config = dict(
    head_dim=64,
    norm_place='pre',
    attn_scale=0.125,
    init_std_qkv=0.0205,
    optimizer='soap_variant',
    lr_mult_up=0.686,
    beta1=0.95,
    lr_head=0.0075,
    decay_fraction=0.853,
    decay_shape='linear',
)
Each number is 50 + 10 x the weight over its row's rms, rounded and kept within 0 to 99. Layers, rows and columns count from 0. The size before them is the row's rms in percent of the matrix's.

# layer 5 MLP gate, 1344x512, rms 0.109, rows 1310-1343, columns 64-127
101:40 47 47 49 45 44 49 38 50 65 57 57 55 51 43 54 76 54 69 55 51 54 46 45 52 59 49 48 54 31 41 48 42 35 60 39 76 26 49 64 62 36 34 53 73 60 46 57 49 63 41 32 56 30 57 46 47 38 41 45 62 52 44 40
107:59 39 66 48 61 63 67 52 38 48 47 54 57 62 60 53 54 39 72 54 54 54 51 58 44 34 63 37 55 46 37 56 45 48 49 54 47 54 50 51 48 51 49 42 55 56 42 47 42 52 28 61 72 46 46 71 71 54 44 63 46 37 48 48
104:47 50 55 47 25 58 37 32 55 58 57 38 40 60 48 49 52 51 49 47 63 52 61 40 50 42 46 51 19 55 51 55 50 44 68 63 52 34 53 38 54 46 49 43 38 55 59 54 58 50 39 49 44 51 62 58 66 47 56 62 41 65 61 62
106:53 65 45 54 59 62 65 56 46 43 51 52 37 46 43 44 43 46 33 52 66 68 60 35 43 51 40 47 45 64 32 63 46 49 55 53 57 58 43 47 60 37 51 71 40 38 37 43 49 42 43 54 52 54 52 66 68 39 51 65 38 54 58 60
108:48 45 45 43 51 44 54 41 29 58 54 41 49 49 46 39 59 50 54 50 57 37 47 28 61 47 45 43 60 48 30 58 41 58 44 72 61 59 49 35 65 32 61 38 54 43 54 50 48 37 47 55 65 31 64 39 66 57 55 42 53 63 58 54
104:49 41 64 46 61 34 30 42 43 51 57 43 38 36 56 52 62 46 52 57 41 51 48 39 48 48 35 56 51 56 47 48 67 28 39 37 68 59 56 42 51 43 33 42 48 44 43 35 47 62 55 33 59 45 68 48 46 53 60 45 62 45 61 80
103:50 49 56 46 41 42 49 37 50 42 44 56 50 48 60 39 68 50 46 50 49 60 42 63 39 60 27 68 46 42 59 53 57 51 74 57 53 37 63 48 53 52 49 46 40 36 76 59 57 43 50 61 22 37 57 58 50 42 53 51 56 51 41 63
101:44 60 50 45 61 49 59 53 71 44 46 63 63 50 50 62 48 36 52 43 71 37 54 54 57 57 47 77 57 54 40 45 61 57 58 46 50 45 53 57 45 35 58 48 46 85 55 47 55 69 56 32 34 47 49 48 37 38 54 54 58 55 63 31
100:57 44 58 35 56 41 55 48 63 70 58 27 70 50 34 38 34 50 53 66 48 35 54 59 65 46 42 54 47 51 30 41 54 44 53 49 52 45 61 50 59 66 58 49 65 68 49 66 27 35 50 49 49 51 45 59 54 44 73 56 50 52 53 51
101:47 49 40 65 29 39 38 31 55 57 62 35 35 54 58 52 56 37 49 48 51 59 48 39 45 46 42 34 49 55 45 37 31 51 50 47 50 41 59 60 54 66 60 63 52 53 47 43 62 61 58 68 68 66 49 51 37 54 19 43 54 37 56 45
092:55 60 46 57 59 41 55 55 47 69 52 66 54 54 34 60 47 39 58 56 58 51 59 40 31 36 42 51 42 42 60 54 61 56 45 42 69 70 46 35 55 36 55 38 66 45 59 43 54 68 60 46 48 60 32 39 62 47 42 66 45 60 46 54
102:55 52 60 37 38 54 75 42 51 58 53 54 60 50 38 38 62 58 43 53 38 56 60 56 42 47 56 45 37 36 43 59 57 64 39 62 64 52 53 36 44 41 57 59 58 46 50 78 55 36 75 46 54 63 66 40 57 45 49 52 58 44 60 50
097:48 44 61 49 47 47 68 42 39 62 60 38 31 52 75 65 56 48 56 43 56 63 43 42 48 40 46 50 43 58 44 52 34 44 42 47 46 58 49 47 34 59 35 46 54 45 35 59 50 39 57 46 59 52 49 28 51 69 54 66 51 55 48 63
099:33 58 71 39 74 36 64 47 72 62 69 63 46 53 48 63 47 60 51 49 59 51 52 51 43 35 64 61 36 50 42 64 55 35 37 54 46 57 48 62 53 37 63 56 48 33 32 67 54 66 41 39 48 45 55 71 51 47 56 49 37 42 61 47
093:39 56 48 41 51 76 52 40 27 32 51 41 62 53 68 34 54 46 55 46 46 60 38 42 51 48 56 41 56 64 49 38 43 51 43 59 53 41 64 40 51 50 33 56 63 37 50 45 46 55 61 45 51 33 50 54 51 58 46 32 42 59 53 64
107:58 54 73 56 47 48 32 39 59 41 50 51 60 60 66 49 65 46 51 43 46 55 32 49 52 62 58 43 66 69 46 46 32 43 60 53 45 37 42 44 41 54 63 63 41 59 51 44 50 46 45 53 64 57 58 48 51 58 52 47 40 40 50 58
094:51 61 42 36 26 53 49 51 44 35 48 48 45 47 43 34 51 48 43 53 42 48 31 63 46 58 56 41 51 63 58 34 34 59 49 35 48 50 45 53 46 57 57 57 41 52 41 35 53 65 65 53 40 52 36 49 50 70 55 47 43 64 48 51
105:65 55 62 59 51 49 37 51 63 31 61 37 47 55 39 57 50 40 46 59 61 55 38 54 56 50 70 26 49 53 29 51 46 65 58 60 39 53 67 51 61 50 45 60 50 38 64 46 65 52 52 53 81 46 55 55 48 50 50 45 53 49 51 45
098:23 45 44 55 47 47 49 53 66 60 45 37 61 47 46 62 68 53 56 46 45 41 62 42 49 51 53 41 40 49 41 47 53 70 29 56 39 64 58 46 49 47 54 55 43 35 75 47 23 50 45 54 51 31 62 52 37 51 38 54 44 56 37 44
098:58 59 42 45 50 45 37 56 39 63 44 58 66 48 52 43 57 34 49 77 47 75 50 46 45 39 32 67 49 73 31 60 61 57 47 53 41 38 59 49 65 38 42 37 55 66 45 52 80 64 48 63 51 51 55 42 57 45 64 65 67 65 57 59
115:56 58 37 43 44 65 52 43 48 45 55 51 39 59 36 55 47 44 39 68 55 51 36 66 54 47 61 53 48 67 60 50 43 42 49 48 51 52 50 56 51 70 57 38 56 50 42 61 40 44 67 37 59 68 53 61 33 46 33 41 47 35 62 41
114:38 43 33 42 55 41 61 58 42 50 67 59 56 45 22 68 54 50 40 27 56 46 37 34 65 58 67 70 48 36 48 44 57 52 59 52 50 49 47 70 55 63 47 48 57 50 57 58 41 78 33 43 58 59 48 46 55 38 51 40 43 60 42 51
101:45 46 51 37 36 59 43 47 52 52 63 36 49 52 42 40 58 50 32 57 64 36 54 43 57 58 63 44 50 53 47 49 50 58 45 42 41 50 54 37 70 32 47 48 39 45 43 49 49 50 54 51 51 50 46 58 48 48 39 41 43 51 37 45
094:51 61 39 56 50 56 40 73 51 53 68 35 39 50 57 54 35 53 50 38 46 46 66 52 37 42 49 51 50 65 44 36 67 57 60 33 57 50 73 39 35 63 32 50 50 56 48 55 68 53 66 49 61 52 50 47 49 51 41 44 52 30 47 38
109:54 38 59 53 64 66 52 49 54 44 39 47 56 72 50 51 49 48 43 56 48 60 40 28 42 47 51 46 35 32 47 51 56 62 70 57 59 55 67 56 30 54 49 59 51 56 60 59 42 44 48 41 36 39 47 50 52 51 42 72 42 57 49 61
092:41 52 64 76 71 49 54 51 48 50 57 53 57 41 51 51 39 35 45 48 57 42 60 55 53 53 44 57 50 34 40 61 49 47 56 54 52 63 59 34 64 42 54 28 48 47 58 45 56 35 44 55 51 37 52 44 62 52 56 36 67 60 62 63
097:51 45 50 65 52 50 47 57 54 55 56 47 49 68 35 45 52 42 54 38 49 56 52 44 42 59 39 47 42 37 41 54 46 47 52 41 54 64 46 49 49 39 42 58 63 62 32 46 55 41 59 55 54 52 54 44 46 60 70 53 50 34 51 58
102:50 59 42 53 54 43 48 44 50 49 57 50 69 56 44 44 46 51 53 43 55 61 33 51 65 62 39 50 43 35 71 52 44 59 23 43 62 69 51 75 53 46 51 42 41 37 47 58 30 34 49 54 59 64 53 75 46 49 44 65 47 44 64 56
103:49 52 66 35 59 58 42 58 67 57 30 50 42 51 54 48 57 55 46 53 40 70 59 42 59 38 58 55 55 61 39 67 55 44 42 47 35 58 48 69 49 51 42 58 57 42 50 44 65 46 47 41 51 38 40 44 68 36 35 44 37 48 50 50
100:50 52 35 59 52 53 49 78 38 75 50 51 46 48 58 56 61 50 57 39 44 50 49 49 45 53 53 52 43 66 48 61 42 59 50 58 45 49 47 37 60 56 41 43 23 44 50 53 43 50 53 44 46 43 51 40 66 49 61 51 47 43 67 62
104:54 53 47 58 52 43 67 68 44 39 61 47 50 59 54 52 56 63 41 34 44 42 50 55 72 62 58 46 32 58 68 39 52 54 55 61 51 50 60 46 50 58 59 47 41 44 41 40 38 50 58 43 45 51 42 41 39 48 60 46 50 60 52 47
099:55 46 37 30 66 60 57 58 55 60 56 62 27 37 49 45 56 46 39 47 47 49 54 56 57 40 44 76 64 41 37 65 42 45 47 54 38 59 46 54 45 38 35 43 54 58 52 31 45 46 37 53 46 57 57 50 57 56 41 38 39 62 46 56
100:36 56 58 45 48 53 53 58 52 58 36 56 68 38 56 54 36 59 63 55 49 45 54 55 32 59 53 45 55 52 54 40 42 52 61 47 34 60 54 44 57 63 71 54 40 41 56 44 31 38 42 62 37 48 53 47 54 57 45 66 38 51 49 49
105:47 42 49 57 45 57 59 45 44 42 49 56 52 62 56 50 35 63 46 54 47 48 69 53 49 34 56 65 35 55 64 35 44 38 64 32 44 54 52 50 52 42 47 51 43 46 50 55 33 66 45 44 49 44 51 33 47 50 36 52 49 48 49 62